config.toml
n_layer = 13
d_model = 256
n_head = 8
n_kv_head = 1
head_dim = 32
d_mlp = 832
vocab_size = 3030
activation = "swiglu"
norm = "rmsnorm"
norm_place = "pre"
norm_eps = 1e-05
positions = "learned"
qk_norm = true
attn_scale = 0.265
bias = "qkv"
tie_embeddings = true
parallel_block = false
init = "orth"
init_std_qkv = 0.0217
init_std_o = 0.0217
init_std_up = 0.0217
init_std_down = 0.0
optimizer = "soap_variant"
lr = 0.00622
beta1 = 0.95
beta2 = 0.95
weight_decay = 0.094
lr_head = 0.00962
warmup_steps = 56
schedule = "wsd"
decay_fraction = 0.794
decay_shape = "sqrt"
final_lr_fraction = 0.0
batch_tokens = 262144
seq_len = 512
doc_mask = true
train_tokens = 687800000
steps = 2624
dataset = "wikipedia_en"
Each number is 128 + 32 x the weight over its row's rms, rounded and kept within 0 to 255. Layers, rows and columns count from 0. Numbers have three digits each. The size before them is the row's rms in percent of the matrix's.

# layer 9 MLP gate, 832x256, rms 0.101, rows 2-38, columns 128-255
106:074149165131072135132195069123114079092164115135114155150093140086077146130082115105077182138167142104138152156195150138072221205140085138177097141139069111130075114140167143174154113103106205157156162143160143039117120119111099156132115145157181172199103109123132151158129103146091151136132117124102092116120116132154119137152149211066097135149096180132148178118136141160162175157096
094:103068106134137096111096126140077128190156154155161128126109151165137131136115171119102144150131128165113091127128128140152160128152171136151145179131072096100136160100107177154149095123052113082140205129116094136126111138132174170123137163144097110127113104099084092135170123163102078171138079115123187062158141140111103122080138194086116080158167192120129144100118138101135060131108
102:117103115154119136081174132136153109111152159082156175124130135090202113141130102116074111127092083102115085110159194116133177015145101154122124076090125109135090146125123223079126103189144131123137188159096123094134138161082093138123112108215130051101183141125132137151126088131112112108085135047125156144105083150146093071127134138118106105162097119115104118160089068137126133107156
100:137119108164170176151180108146141116093139083119164153070152174095130097114113121176147138131190142081176179102133133135125178126164169124100113109140139120146141121103168082106130194132116121106147117091188152106075141162128142100198114152142167165083133209094100078112131112146105167104142182108166148108095165143075138141133132089121093135134088091128129064163107193192128153055136
112:121155184153129151079139116075103117103172079137171117147162149160113080093150182121096138136089146127089105118146154101127147094104083073104126162096071092138125144041141174144154139111116158151136118120144122111148163195116129143078114171114135167054139159157089131131101115128113067236114157142120167117156102155166105129086172090142176069117156108157123102159149154154170168210123
100:108207149074162072098178087139127128074137139128128159092094077169151144097152163141151148160154176127150138137104143124139162116089120136069095175143131127115073120155145102145123105174086171104144098179140147118165113115100197092114140184126138111094109177095132180121096069087162111074154127184176096105126201114117087113142150096146116141124087130140166152137141179168128153093157
099:161076085092105132156168141155092121136178170084110173080207146086195173087140147154165114209166115087121093105159100103034135139139109145100137071131138125172132125079154139072172134132099142066138126108121128101133166123081159143146138103112146149115128155134077104117157136111192153144183132122156120098131140073123135178101124137125153037146130144177118108145146062050102136066075
107:157134128147097133116094112138098132130132145101151141123142128074143116117092076065109105157137132125117122159099173125223069107147109075100135143177125172115101142089133128189158122103132156136122207154124159165134156156144170156155091162097154090189187165173097113131111104077117152158126102101196165128101118135139125106150069123135117088183157122102154110185104112172122124174110
094:151115125102129092116128115147152173098122133080146106204172165147165076131112096139141088073130147140105199152118142152141178128118141176128124139114151082172141119069137094166124127150166126121176106131142172127091106167158114149076052160160015217091150093085128124136143128132158147178096122164124082135171085116140113160137133131088164116136176126110095103135146133162084132116167
100:108181080133165104129107177122149061127151152079102129110111082138112124101086170114157167088082153128149143096162083143076085119115134095078103125072108137127210095164108132117102089097159129111115098121187136107105148127106136190141122100115116140113132071194109139153083057153098104101108143123137092085105127070112085164183111121179141135067170096164172116143092111086133123102125
101:122094172079129116111106101130084110132101132142176148119116076166166113131120055141101130169132100155071093155122130094136090110118165113129144110075152133146133073152119129139105135147070169070086067149199169102142106089135106104158160120091128087144151083167128161090137084158130154141094135108094086140127150134119091140125122121117133173147116146169116066120131117131183104063115
099:151110085064091137138158148131188131137139084142117131135155139141206162120136142150146115166092120121152137116152131122168121107163161134063100137083182172131119185139133100107136143122155168163121124106094112117082081116121163128118115141127120121103194126113072073177170103107152100167105099206206149170201201105136096175081190142155138139143166117109133144130121103141135129161134
101:111118097099137152107101137108097097143074148085139138064107136075104139109107137031097143119132138144181067124062088100195170136083085143142086129130106116082119087142143111124088149188119054109126127125100185083125112150079108130164157078119112121153185048076115102104112087123166160115178139134112160115126163093121143130184074050146097181129091124083139195172066102117153108112133
099:101081134169127095165103138149147151107118115135077151107123164151083142091087105161110101097116113140191096090134158126136179142064105130103166100121189097114143081189057155143129158150116101089161107078116094095129126193107155135106146156130144118077072082075079142099128055116136102173175150159136123130083103162201141101110140093026146132135092110091171155080119178130189137093147
104:045127131095112090180128099077132127104100139139108177128066116136165111132105157157090095165121101091095146135173134153120146184121137181166098112177079118141149128141146121113107126141108119134100137153154146126137105086072141114119126108140158177113126122142116141155152075106190175165177197180097130139157178125087000133118134130147156143130169117162205143116089103139120075080150
096:125164180138113123167144061116093063149114114125146156117127157127193142156151108122157138167132194081105112113154094113100116134124103092139178142148184078166137090139094150117076156107131155177103151111143207116159111178124112143225126107169145065141141102138113097113157134101160156091145112149121112158196143117139115130124091125162080154130178124123121177169198084126119101119138
091:173163103167113175137089113142091108060168086095120114145152117191064116154128126104131097228126169100098180143178131140077128131074164071111155094093158167141098070060113086126111151093155078162140135104126080130108152144137102127142200126113163084168133137106170165124134133106093139162121158100151091120130171113153122107148130183121081092151159114154100179115146178143060119115162
097:107149122178142134128112113012108127105181086140125120064161122155034141162154142083163141107132173153136129195081122124123145177105157115114124073177047187076096101101152084183120120118072121193124086114125101084092107122098135102160156139104080128136106152170171084093110185115188137128108133139135138040159076127116151135109190119100105157111182141110114162112146125163169114090131
097:086100122044197173137133116149128178109149120099168120105129126116090119072173109130130136116113163148089110119120084112139096092104066070097162095153103061130093076110083107146178156114065164143092119195162138125076080101037169117143123165166123162129170106105159118128177164146133134103096096122176093170128143121134132151088111130147118105157161126151080088099114111122148167126169
110:170135141133133096139137147168165185110119140104123075175148169142152091145145155119069121071173095093205113148110074106181169132142123182197128119168121124090103126103071116083137114179109091131073155084122102154170122156089150139119143102156133073086126122111094104151188060217165118092162110105041109132141104132073149136103099091101072139099112111179136139069155083156118123159121
103:111118153072105148105116100108117091118136136051138125104168080065117173146090148153117105180118151119095090100115149170134156093153117108120124108139108126155183089080177118123139117122112107168091138077102082139150160144152112109141143102122093093130124150149139148106181129108084121098162124201170115185145193188106108137104143091115106102124187153138095132163137149153149124151100
099:125128142199164174134118182117124141201109171087144166103098123095078094169123129159094164153184123077145201139169165079153187180104188118080117151118145100104135136095140194135101108109125122131067142078152115167116132175114111114136106115128150157125127118096144114195083139111147161134162057072228092114144185102163128129139157144127101189145169181121087117149072126088162100170123
095:174089145161190144181108103110166063160094090032086140089168153121130119118102103135086108133161150108160100134131101177068170124158070143109156144113092165069137113083130131137101127132113102129086118153075218105106104080110125166120078134058141124121169159168076126124174092141169106132131152131128111117164156143164139095158127153147097098154140084101075114144146140089132098095139
099:044131186142104134084134143132091142125151083143116156136112124106226131158166125182233144119170114111133186109156072158140220096166125140091175091130126134110142118154125153124111116183079167130099114124118203172138122062152075096103160083148139128141149121110151211089123099101143127061072111127157131154116084093149145114126119130151106094102159115153175084136187113100121124113142
105:167116119186171120094089089151145120124139124167137127100165095097137150154123100041082170152190180140125156128117149075128133099152165173162119108144154061153105157132093158101065145152161105104077085149151111138134128130126178151089135108107118125093158183119124138112163123105095133129134208127055145129108124165062100116071144158131092112120087129165097144174140155127141138122087
100:111155120129151087096152110117202110138078135148170107068073146110137083131164142120100161144092177136133143117165162138125149105173130142164183137155155126104135065145046156153136088112112095064085119147036148096137124114074142117136063173125110163153150124134129129107197151082078140132146116147073122164049108175112188123138089114120077179144128133133199138140113120134082116132125
105:118200111104128114169160108158129143134107140096111118128118104088135127094149177154061115092068171122211160112148136070174112095084106145144099081134106137137118216181166124155099122144163124128074120093126178173114125116153139148150092145205115110159104133178097069162091122133121117133132103150158122160148226131166142122170140091177046139141076153137109180127114114143157170154084
101:119140153081149120111134110097102123156143141026142132137122122118131143093147109144114107129099181134079176183160148100104123207102070144101137111121110119162158168095091138108163142110151166167086150160104115132121165116152113204107173148172135126134147164150116102112131105149114125100153112084084132155090082138084165097094142135132135121168177178083111147085207147164113147117147
094:097102110139091176140169123107151146148098172149179102149132169137081134124162133136115146116114196176134127118160124114099124086137181103131139108132091058165096105167134091149114061097129094057165162116141116125104120146120129179077033130195117168149129170149147169158131170163123177108143153159060076101065128147110111073109126171090196093142133121138080142117099166094129066198092
098:115119164118104139170170104100112139124104144150172131137155128112127165160060144140154076157134188129062120152129138107071127078118125164111141166129141096090142136146121113138088194177123093166130118139097205126173062121156111127162103139136098142139072166133193109164126111148154158099088119148108061085141105140155157180116162147165126081150104096197103129125146129114147109127139
103:105117110172105123113090173135166101124143171087141135110120136155042145155119124183101113132133175142207189076144052073149178131167132162080175091121116149148066185135163099150105146111117157131120122174082098117115172129105162118125186163134170129177121139154125116163153176144159121139163115124125132129086129120103139143119128118153133148135081133135102116158148113176154171145053
101:101138125144158078130115120134128109084124124112120136128103139130140090152076155152177126187144105161166132081127118080129132085106160125104046109143122180127079101092171119047174156139087142127104126129124176198127142115087137113099131169155148188157135116100102095111148099198132075115099129128163164116105163103099092104121129205150134147144106173093116137086096139094074155080074
102:102165120140152135169133130123137136080105096175145163133102052182150175190076124159168085095230174171125127109102133119114145126131115146124166169134129170085100165080105115180126083120172123067139115133169105155168171127104141141161129111103160153117124114186132127138141107137133153132178092129080103152116111145091093144089129192128108106145136128185186123132177120153102083115134
103:134162099155117119128092162095141142064110114113142164110185066119142146146149156125168109156115114057118111067143179140195107118150103127105129140120146102085137143101075120108092169088083138166105188116185107101150154104130088095075115110080130169088089122127139118154074086147169049130118124125150140115060124124125183187124137128143086143202150064151148105174125113162134185086085
104:195127175154070061142103140140151088056072136094154159092153159123119119092117083157165133156092113137086166127151097117113131126170085146150134120180138143122061125164189127161144150098144117125128136127117097188134117127123164123149128177135144149158134184138168132129107171109116154157095091134102049161162139123137099133122200165187101164177172093103135117127123105154069108106074
102:144109136111132135108144184026102179155135131117144112113138153178086125102135069113112114098136150143164120100176137118051110067045114092102098133125121130068162121108081182137114135159141151115101177124177127091173169188093109128102119131155151115109176145103151133071085099184113158135124088122125134120149110143107125116106163124089085102087123110131159155169171131135113134102108
101:154116106128114106114117153117083131092114088107147192139108120095136205129183134216140109089110088118122119111166098133068184114134143108146119141145143134100082147117100116146070158161058111088129103134156083162107122114146122165076136082074123103098116129110121113198134141087129170114163066131114116071165139147098182094110066080100143139130134121143144129138145095053162084147139
# layer 9 MLP up, 832x256, rms 0.101, rows 2-37, columns 128-255
105:132133101163140133133167164093091120148145075117133190146132131189068140091161149120118108137144182118158150136140095148127182127146175144143131115109151056141122121107148101141143116159126069095049115120120129114156158098178135105184172140118156225110089133117203093173134089189157122134168060174107142134139127195030093147178191101068120160084114144113120158091147108129140078104095
096:082143098153120214134124143137117143140133127121143122132178140113095115165137130104152136198138162141151083077122139125142148138128162152159118144120148092149154090145127165148121188136118151111094139131106134177118142132129091100139121119065126093120071139121139155088108109150141129130100188136136088086081156098052112109138106101122112191141115122160173148157144158228104120159161
100:149145106178120104120136137121084123143114152086145120142118132137086130071117130132157150136100080090100123132127102145245179120125111181095107094080104110130138134116117166152155147093133126150114077185127181138071121092118113122130103161110140207086150175120134182135121088176118188126176205144108153130158149146122145154168134110118119153152093112113138048064061079101118159163171
102:170160113161135127127168114130150106154153111091152114141100157136137078105106065115112111142143158108102167092145131106160118134151155131048091096111132191182154127126145131147110150119163164161107156123177147156081116165145172183156141159123129104128096141011184124096158100160060141104194111120140137116155124106132140125140131125170074129112132121111126130150173174089107161123155
102:173151096131166101151110125070177157173138088123109106115106115107183078118146173136114162149129129142148155180144091088105162188096163172095166138115131173133133115128064169105101157139135081146100174157108125146117119149123160074122105177125078106070103155115114138151138096140141163130072086130160177147074174111113102177075146135127114125134128073106170116088137115157163108135152
098:153134140142140072066134155116117087173089133154139107146120130143120137125179168138130118142160135132095144154171126099154110072183164144159125106093150139143104102178107148155149118142103117137132180120166149136129139103163137089050142106093134149097214133121172091098155140150048129117110121136142126139115179093071084144110117113131103114130183131125107124154152104143136085120133
096:152104103108096120105135149103104162095187113097155121126116114118158196129160146079091134124188162184108161180119141108149146097118161082110112115204154084079154163131060134198140150180079138139100133171092205092107097147121177123143120103133107107141178166084149119192115149168142095139104154133125093137142191142121154074132140112168150124139074141106121136142099118144157111126110
105:192134138195192129094102139148120148109168169157124123111172089169110050123169189134141141192110049121113129124186136140100161116163128103076156135108152143165093110185082146180121112179153112141071150125116103085167142127101154098160119157170155130125147117161113116147157134147102148108098116125082108100105057129160100110150148158125160172183123188151108137100121172052158147096129
093:144096104099120144086160099092044121150137155167174110136121108110083129072115153164115095061157182120103108130146135145084169129079157164081159146181156120124146153165130117147207144133161155158205087110179160093193174079110157188108118120116123177144171127113218161135102149165169217119152157114189177101148101100191107119142175110134101093141172107123129122146126161132118129091147
098:083131136138112097163113116057163116113119150123073137100166163110127169151076092086114148119138097155085132128117183146107146077126139109118107054064118130116122104155138155058054067153137099148150095112130123173119144106102151100139076172160076108187099143077120104095081131147204160128153143034149133145113103117192176143143181103158171200075125113159128062118142118117155133141105
098:099123128126110164125136198067145098075110154084131126115119132140040118140134111122078139083172123089071174087180162132072159137118150078114141069167119153109187177091127152060135085095145109172130083090148158142085124126169158095092094148103116099098133123139149131131123109141139113147083168093123136064097152155128146107133085142116153118145069137114137133142079123075133126204120
101:127120081118103161143086086189093068194169118164164180115176123167052132158119173115099109120110142152136174059140115153082153135141156153149200129123124167167181158067164112156121127121120144173149122080103104138128146177081150108186109153154103064178121122124091090105173122129175136177137069107100166159096089161067108104127085047157162073147132115133082162169182112108095148174121
094:188101102196125173114147114124143167118152157139153093140144144105121145154105092095028117077147155191085060165127169159148094103142161124144068118110142072182107121121173181117116126106111155101160115141100126109175107167127132155149144134102045073087172137143163114160107108092130162157148093151141157145160047104116063164150115146073109135164062107137081077108125179079145098139204
100:089076143150156092122175177072165151137145103136157142142119168133116146137101106146149141138104151073118172166124123167143154149113108169164154146213132105073165083159149137157143177173113124206177168146141097046124086134164172125128132082098110109151095117084088112114126133142068133153064170123086094138097208164162112086071067129145156149126105164138099070176136105162111166184144
097:147159155161140124169142162252109085138125105097186118184150071075091162111157159141122192099090162100133166159145155185081155134130152086085121141172133080170120197086141170143200133191147159131160139122085163144142104150158132174111134121145136084089180190099204145134085132121111147113117144126094167093139118088119142076100135135148176111118097166124131128122165097122181160108127
108:179161139130087096165181146097137166126138179192109166134112116157086166184131102084117149118146127138143146086116161117142098127109117125145138138081158157149162151120172116147076082186166165115153133134133106086131062115115122098115097148175129129107164158110119196052113115109095116132154133127109141125101095105121110088129107080148152160119118116121141172149146129111092147105175
099:113082111140143145163135137103141175117126164061119116110124116141103116098198089137198126131118054067177119055121150143083103146116110106125176125081097160100095171149138127112071054155150179118096108141120153202144151120148165188113107105144141146146135166118092133102062181119114160167158139157140123128129177169093147186137128114181086173138076076065072105098092131132144195162143
098:083093159108129154067155069157133096121127131151129137101100134139141131113086133195130175133099119102138107060155123111133137115090110148122153130090159137118198129130115167182129100120142118144106144156122146071077095093145102146140115182145091156095150127165139102126106078085092128090102094133157111094139102184139090068112084093112067157194174175064125119106034105105154164139185
105:154146123057102161132167086113110098058143117169096066149093100141157178146143129177160162126083113155158144155141148079039062108134102090162117136170158141104140126139132102088163120188192139126153082145126134147078174114086074111087147153135115157070154176124138164108152105181165133108092140150039100049198124070199166064069121082133155131122153123107090148114187147118093158153128
106:151101130102139083190085064157183123080089057130100076063118150133168112105112106173176161208117094139163156081131115127085139148133153156145075164106121154103118106141120086114156135151121074157140148128125124116185116121015192099142186134150147100143124141118146136146142092124132112138110134130107099168092126163141100163116090102135108163101162119171148126062157156131107201135169
098:200159102168164098140137094164173130125123133160126116105135109172144101086131111131087141123150106173152162141165147111118119144119157094129097163178080174117128179137157155173203127144114137109125076111079096132143136106152155128122116196134090187104131110174108140114081104170054102118146132070130037158124160117203125168112170159106116140150113165117145053162104137136141084148112
095:070105130137104090139174170172132113096156152088130126153127172210212181048129174158114090142081127173147127098130138105130142132130127114159089086149151108087139122195133132101130139088075129142109248145147128132138163112121117021156122140054122181202140103121139125078162165143157128139093109140146140072164128168154108112095131146158145169103106115098092149151118125114140097193165
100:165101104101091136112154119081147124116125152156143108136083119187128126142126097156107092118125145134163123079101180123144167153146110077127120095141128115113111087135098113057112137049135079062144142137074162120127110032124105173183073123097140164147134095108090115138111167153113179141136124182168134079122161116116099101051133111135147117074116113134174125118115125100143093062146
094:135177123075096099076117103116100105144158159126118134142143138158143154197158103118161163087138177095136140150091172107120088136139181085121174119103106121127157098122119136128095117083151116088072086131136166109144122116192079114133096122132099146145122088119121080101144153177208127088166089097118134181147116217104134142091183034100091097084102139137151112122177115094130112114076
097:172135078125136167100133047157088148106102135142127139131158152131147183128093160078091074162169110112146159112119138141159137092132177119152104123161157133141128168095137091105086081117222110128133129094184177144089191190167125089209070176121092083126113135154110137133136127143125097162129169128072124087128148082162080131133148179136162134083084155089112141165142085106139138110143
100:110145248111117073141155119164181119114109125079140127085112120175110158158153107106079134072099142151212161118131156139189119098140129075123098104152125181153115117139103195158157081186098153167090145113170140102106154153090131155124089072113156113108142181131126160124129136070159134119156108128115123155154117106110100188104151154149094137160204126104133173102114132170123113156103
097:089089095151179120130104093145094162124141131102135068166126149149104164142119103140070145204106113108149186129127098067188137109147119063084124085199155110130097074137173108157132102166109127137096130125144102083136067163172147106120106124129074207159152110117199134159097128125117144106104147082102090152089081142133132240107096165148156097190080141088079176139115137132161132162142
102:104164179111128077143131149131187119129140170105111146117102161181177146106115140171135116128114099118162130120066151052207140135128177137133157077081159155107151137153130084129080184101165193101101157136159162107135119134088160118130101100150152180189151068112061145067101192062132087123149130108114103148090115124088130104110150129128116105153203113133148154149124109130083159152094
097:144103156140168131097114073138188128183139120161168117149098122144160064116111079061081088147131137120141170117115098121116186132101151159138174159103113138127115133127138086156154143119095085107159163093104123052137081103128136104148117152159142195113156083154117077160127159157127096119119115120125168139135114093169139134082150154145130120130160139119126136135126147170126087118184
102:147136120107105140128133147135099123230113103092087183096099117101117112123151134126127078144106195146161095156132137128106140143125148119135173108078113125180110113163119121148172111118156114141183071096134169178092195200112103115119180103102137151147138184172155130099155142166095129091143139111160130101193160146120103151127153114151102085169189127155154141144115079117091117155087
096:135119100148202116144174155173157142090124073104101126064099073100128148077146138130117115080129102085103111143144104127092137129128148148117161114164055115112097108169150119103127130088119060027128166166147126154180156121104149099067177151189100149136143145105088092151125191093077069086101141126099159050086166093095137157144161081077093125067130138126104127145103121140085112093109
102:104130125207163100138119084151104148106083112119121108152154134120132114193092147109083146121163134112115161172073136172126096104132138145084133064152204167076151163103167089153138184109080138099122080153111135147176094144097131086111122138141164126085103139121146138129159122110107143102147083148177130178114096190178161126183118155083095094112112117135144116113136212158076143108100
093:087138172172056163093137113098158111104135099093148076171130170163149151101214088130101081122087099178154110132165117097112077132133229152106163101132161119166142101150112137173171154106115071099188155045150132104065068074067114131131134133150152113154134194092212096164134140161124150178111084111191160132071096114132146079122165131110134146130169108115127153131107119125124181133089
102:150196093107104113103133117143114125157167100138118134141164117119102163121145187136135145134117114048043077186105141115119075101092159121095069125109139126135087148213112141193101165133069124220145117141121106124147116090100185121117071097137099099171105104156129147131181105137201140055209112138130076168095124115133150060057085111162083125165104111089130138136204069110167107127088
101:106126192170108161174145141175103157139134157128139081184138112175107126146095175073130121143091105090153128197137106147155190105209156088087114069134172097126129065125108178172165118098099090109126095124103124113140093154135120113098102161091090133149170150132175167151112124141198150146099099106132079147147129136083063170078133115108106157142143108176082134162153117153132146161143
103:099207154125099082097134123183162149146128172096082110173104081085101128085132133155169158217154041135135154175134117141148143138113129153153103090159144153147137141144167122091148132099157110112168150098165126136113122124169090160177161117134142078091120133150133049112123126124074091141167104121154124147103096150163133103152158134154102141128142133183090109113114130140154136105128
# layer 9 MLP down (transposed), 832x256, rms 0.0975, rows 2-37, columns 128-255
102:135104153127126146182107117150140086124165124065116159138155124166115205110152069115176132118185174077112169094137134131131081115102111113123148130054130157145113110181103124105103118058142085166111129109124182135168106080095081171107167102169166089079134161182126109155162103127180089079160088124092133116161159113151086146092083117146111118131121046103138094125108133170135107087156
100:197092149137129097105090110088166183169150112085115092164151139161109141161092138172103102098159116120116133157150135112111088098118122083110136147186134156108065099141128088155141144140141146173108188099145081088124185132134125139142071116114162152131105118155153186125105116160084122149140099149114122089139111094160127172092096124137106108098154155098082122115106107085049107146122
102:158118080124108171052127138118154137123175124141114131153162124134150095116134059039151107148104188138154161075139159143131112050089111137162082107093188074138157123140165123127134140141118131175138132087093134173165077123129133144158201137130098157115144058158176076075116189169084177096129113138094126141169165153097146127149091125113058168158161138098135106129177102152153174171133
099:175129147126136071129133123125112186126100134149150185117142094081130103128085131093160117094174149133133063139137119108120137097192158109087139146108147083199115161129127091135064092201132090195137151157107172125137159182151127104146118169063154112168132125158115097122135175177124163081173160092143112138158118123194145121150147142111110143139158117134083082125124142192151144121135
102:095085159198165210115154133134088146122099166107134177193132037130134125151085140197153131092134070155146114146151106131137148126150160122129089156101140109139129161177135088124154143122135141096130147129123137131163081084134175156080140063139138164151124153112096138073142176117122183141138105155173061125141139158180190154117105077123097111156126135142180145087111146132168190134103
099:125143132109143138158148157097062100156155152117107102086147147080160142097117157053090148129193097126111146149162029092129119201121148125075124141189164140123154148150200163105085119142107058119214088152116158076110099179104187138151141101168164146189149125134119089107083154104101088085140066142150139119120209169102104161081118173167115158123133138141131164139179130119163140116135
096:094111079163151128100164152157157131201128124115087109170177144123178170162118112021149064085077104091167092065164184103211097092104082152162099145061151133065121134138157092157131056148124140209183183113105104119142122169104094161144124150111150208119039111085133210122129165154131119080151121114155096092133106155151113157115115115135079124150128145123141079121071118114132073130133
101:116151167152147106143053172111109157091097171130141147071132098126179179140159116136081077145184165161164143168146118147168135089141182101084109131129099144064102123110119096112149119148167177115130196161136121133123109198092149120055099102116105110131148095144115133098086133155136170108141087091111138097150174139216160080090144112093066149123083134186103145142143096116137115076094
092:113120113150171141172123153107111150127158115213159154070122110142127135105109116079051154186170174054165093082099147126125149083133176113200101164198117122149174127115146125151114061176114142158137095170168102125097107129125094082118097207095101052094129188168122135113122092135094084100085141168181101124151119114142123124112111154139075166075139114165072102110155108144156114071135
102:112128101090112134126126118130186148184149116118100154147171136216136164104104129043096106129125098152052134158157092093082086113103105122124182091149119099160078076124094154119076174172099127096150130128105168099124104098109202166159168166121135112100156130095143166071100150166145172105204143113111158127139078166128096158141141144076131096164110131090193137098096130129130160125120
109:155138140121169125110146072102165092122180137102135103131162190150100150128177156026132125165111070174187153104192110148132075106134097138176148103130129142174126106145184137148165112145097106179088151111102132150126109164138083128146135083109116149094153155121126077111095161070049084162115086173066104110112159172115144112143083111057155108190149131178113159131122114101097119135144
107:119081152175115119105122175153096150177143137111117150086128115096120135137080143166187109144065107096127176173110141153110122148145116054193091110099115152108113083122116118204189150137137165160152147109072055113152150169134109113114097136154128127082109135104132123111130217096141148099111147153106098164097059141123250155194070137140164085131067109139090104121122202109129142193182
099:170125151127110135167123125106127098119112148158096116101094139186095191117118144152187180076137159104103166109135124119089143118129112125073114095065152129084106170115176145212183120136185096152135139095232145154103122085177124146139148137134180090156137178106101102109127144111118134145125126096145094142122148143084152100194111107130135149099204128132155177169161170145097124139183
097:113148062109132134136115106126157106132121155150131115097106122154147127143096148185135133110111163127091172073115003072143093167179140087149127059132079125086093126094163131150092053177142114133052043101156139126118158095147158111116133133135136143113109137092129099130101099111111077101068195144142085114150166078166133136116132143126142117108161126068118176121209145090168160137122
104:093120117129109118131152104122113107160141171114123120098142144121174154135126119238139159100089079107156148102168125118151126129130114056127095116118171112152149126134153141083181105168127121177158123127108134083154094167127094107147078123173085130072168165171052136119198072172133104126137085116104092109105159092087087090078072099167111153141125097185152159130176107167145078084103
111:209128095109190145145104063116077096131149162121135065131121076122139127156076116098138123116143122147123108130114092147134118174128082094065148100117104158134150090167092142159130180077109215158149098156111104129121114142091081076157146137112142094107116133145167079149082076099059075131192122102134085129096139082083065112134126076155160140134102154114094160126178153147145126175137
096:119136131182125149139086096174109165123123096138135106142130087199114129121072147237101134127161136098144132133115143133083144111061137139136093100120130144166153116123140115151136122118133143115153128095220165071107084121141180130133115100078167081110055157101093132060099111146171180106104128175177131106105101138103098113126145100106086095095105087159134118125160101110142103137104
099:104175093120132085120151115165092124168120119095098104085137153128172184159114137199129087103199158113167143108131144142152147117079115064135151137137077149111113198140075095152166189130147120162053105167146115127129110121101164150139094091086077091133104071175115108138131068166167137118105159146173133154127153083153137082144176138219176111126108101141110129144109123055161134144129
105:124156043112172105100191170127173112152126107194168133141122117131119107149106202115126124074121098132138148098122155114159153089141104081146114094125128133160157118132113177131138065107119147168085113163160128085062063109085035198113137164129070090083130102145137087129096142097100099086104088132129144192131106147127148090158099088129124159167171141151119144148152111144121150178142
101:173143116132124113120102123179175160229146114118122157190162140060132083113110094091068129094096117136174118103127130086096167093134072167152141163091142135162095135164098087156139087140123110116160122131076121088170135138150143079118099136160080091178078140092100077128131116135175162136197122122160099188141093119083072156108093129113086158161140133144129131120164082119203152107139
104:224098130121190079057094113163126144140152151127123145093100143187124123192123199216138099182131114181117162163092142106129141134143110155098166088119093151154106159145160109137088187117117133137162099089072099160158079133126209140123145143148109090092153201091092109116195169158101144087143102126136123120107125063157166099104122137209156128166132122087166099137089048120060157136109
098:154124125130157093164141167111157109156118145133102079134166163061115084153158084211118122132160092122163170138160157126097097140152137078121155186173115121141104116115112095168153126180117078085105095098160131157136097131166137138160191184142181103170124107149119175079113131085106107094205156099180137182132149109137123143172142074098172119202159044093094144172131092193168155076181
096:184120130139097129121122130108071129076140121114100092106157140144174169108119103068157109000131128131164138120129166103111140107113171108138110090106143097077125117187131123167160143146125144112169133147120120104165146090108151166193054150091154147103191151140073160104157159123139145096109133165149131165128148134161200127135169175086165161091184127153055114066131112076127142131114
094:108126140156135171124109060081164157129163069158155089142162093120093082117099121108087203030079083143117127140139144109107100137143082154083132152146139164162106111100125110132117073118100101118110130137149141201091148118041221109143139182150071124183101100126033114188103148114132113133106109196122119113136135182144134164110124120145176149140132147085122140039131136138133145145156
098:151120153146177142128101112098157171122124123077085100151100126144154198128148180213123092103154159053072135092132097138147115140111152150108150158100200122119082130147121163146160160180083099108163093100081127192063076160073143087128061158175143123136126114103172107125151162104180129112123039119117180100123160081162146181135124112110087123160161116153115131184131178110076104095079
097:090172182113162148129189145193150106127126120109122137099106138114133097119120123157140129241147142088104113087111162133113113158100138142121108128103093098103131122144116166192122136111158076116120110154078098106104124198108140126108068141136091184144043028204111109085104117104122079120149111132032128114079105112087149134111161099106093119096139084095215153158145120148115133122177
102:122126164185135089126149166095124198106113095132146153127196125082123158151118131057126086138110183129158079111095131116096087156119060103144137127148063102121099170107116118093093116162062067138178120149084073142199111167137122135155115130150192159146125110116152086142108090149124102165080167142165136153115073089094198120194106123155184098141167165187158123162171096187162153169085
101:141094081138078099109151128123159164116142109175135141163184131154182202170126089188128111107132096118155122158082141165157160114182181139117132127102044140120097118136170102120098076139154185133169116161134194136143166197114142180130089083152138105138077132044133153071124102140133122182134136061163089106139082165127161160103125132163104164093163148155134134161106127086140153151196
096:094124144156119117109139128111178149078172133097117151063144130148153147152122135207135112094188121123107155114144180100191161161112106060124142155088162104091157110135096144123163092092215161163177097129162111167133120106143124143127140148126108112160091157103132092141057117171064220105110106180043106088097092082101141129145109113139107123131141102143131062165061135155153115126101
097:131137073148158195113128108153118150072116176111144164192132067131122103112033079065113178165103108141064100100106118140093152159169071129080145157130178133091113171161122138083120150113110114162137117164127111146101179100116150125131123074148189120172128134127047108159144116195157145118134100171093123108078131134129142174124124117114102074142081128073157133082116097122135134111117
104:155161163100162097098145115103139136137115121118146128163108154124081087189127119023117109214122140053113081118114162075181145089112110141068123105162123132072106131134105101210102133200177172178194089095152125095135118120123127097128117123092103149135154183127077101102196118100176142166080170131086060114132155168080096109094186153072110098187099136124170090111106099114141171086128
104:156159179110171170109095170105119122093124130125187091153183092144079085150102169136151102093106071087141115094134147108144150034125131152104118134079160100166114103130138136112121123144147135108092106133108150155168109118134150086097152073075197129101128161109119134136094073095128105111115119099099119102133095089160148102103073107108120070121115125102106160135104150099083154183158
085:115144129136139142086138150127169115171114136140172170137150125076150050129191149124114111249089116109164106118124117137113079079083179137121135097135141126159118106127118097152083172074149172136098100110073135159096177085115129090166115174132172114101114169167159083090158168071182087138139182082111134109140154146107153137151131078181082140148119183092112098113102116176119148127130
103:111144098184092161137124127114127133066150143110110098155141127147120124180141091131140099051136140124085136147176102137154097154142092095086091111109187121129121150144070150139103129122172159131094084119155121120111152083173126137121156091133116098148112096123144166199146121120162127138170088139172117117126095090148130155137183151145124145111131099111158096133137096142145173108094
096:133115111115125157151183137117144146134084091066185134098087125092126159169081086121172137148100149143128081099070101108116171084130111123082095149142157155177127057124100118149094075127144160091190127153107117073089101203142152139090145123120165099200132141090155146120116111113115140106190126142172065121115145096113157162120178092150143069151148124095096118122141087132105084161161
095:113165136102138152112140183129128128115093140182143153144121117119082136114091079165114135019110167076154100136141130092056103112080128110144190128114111128113153071175205129197188091184105141092117149142128160139065169170123159131062101129106122156068120144148142163113099154064150118089139066129133083122166187124151097114100127169103132130068149110121126162135133162113127098128100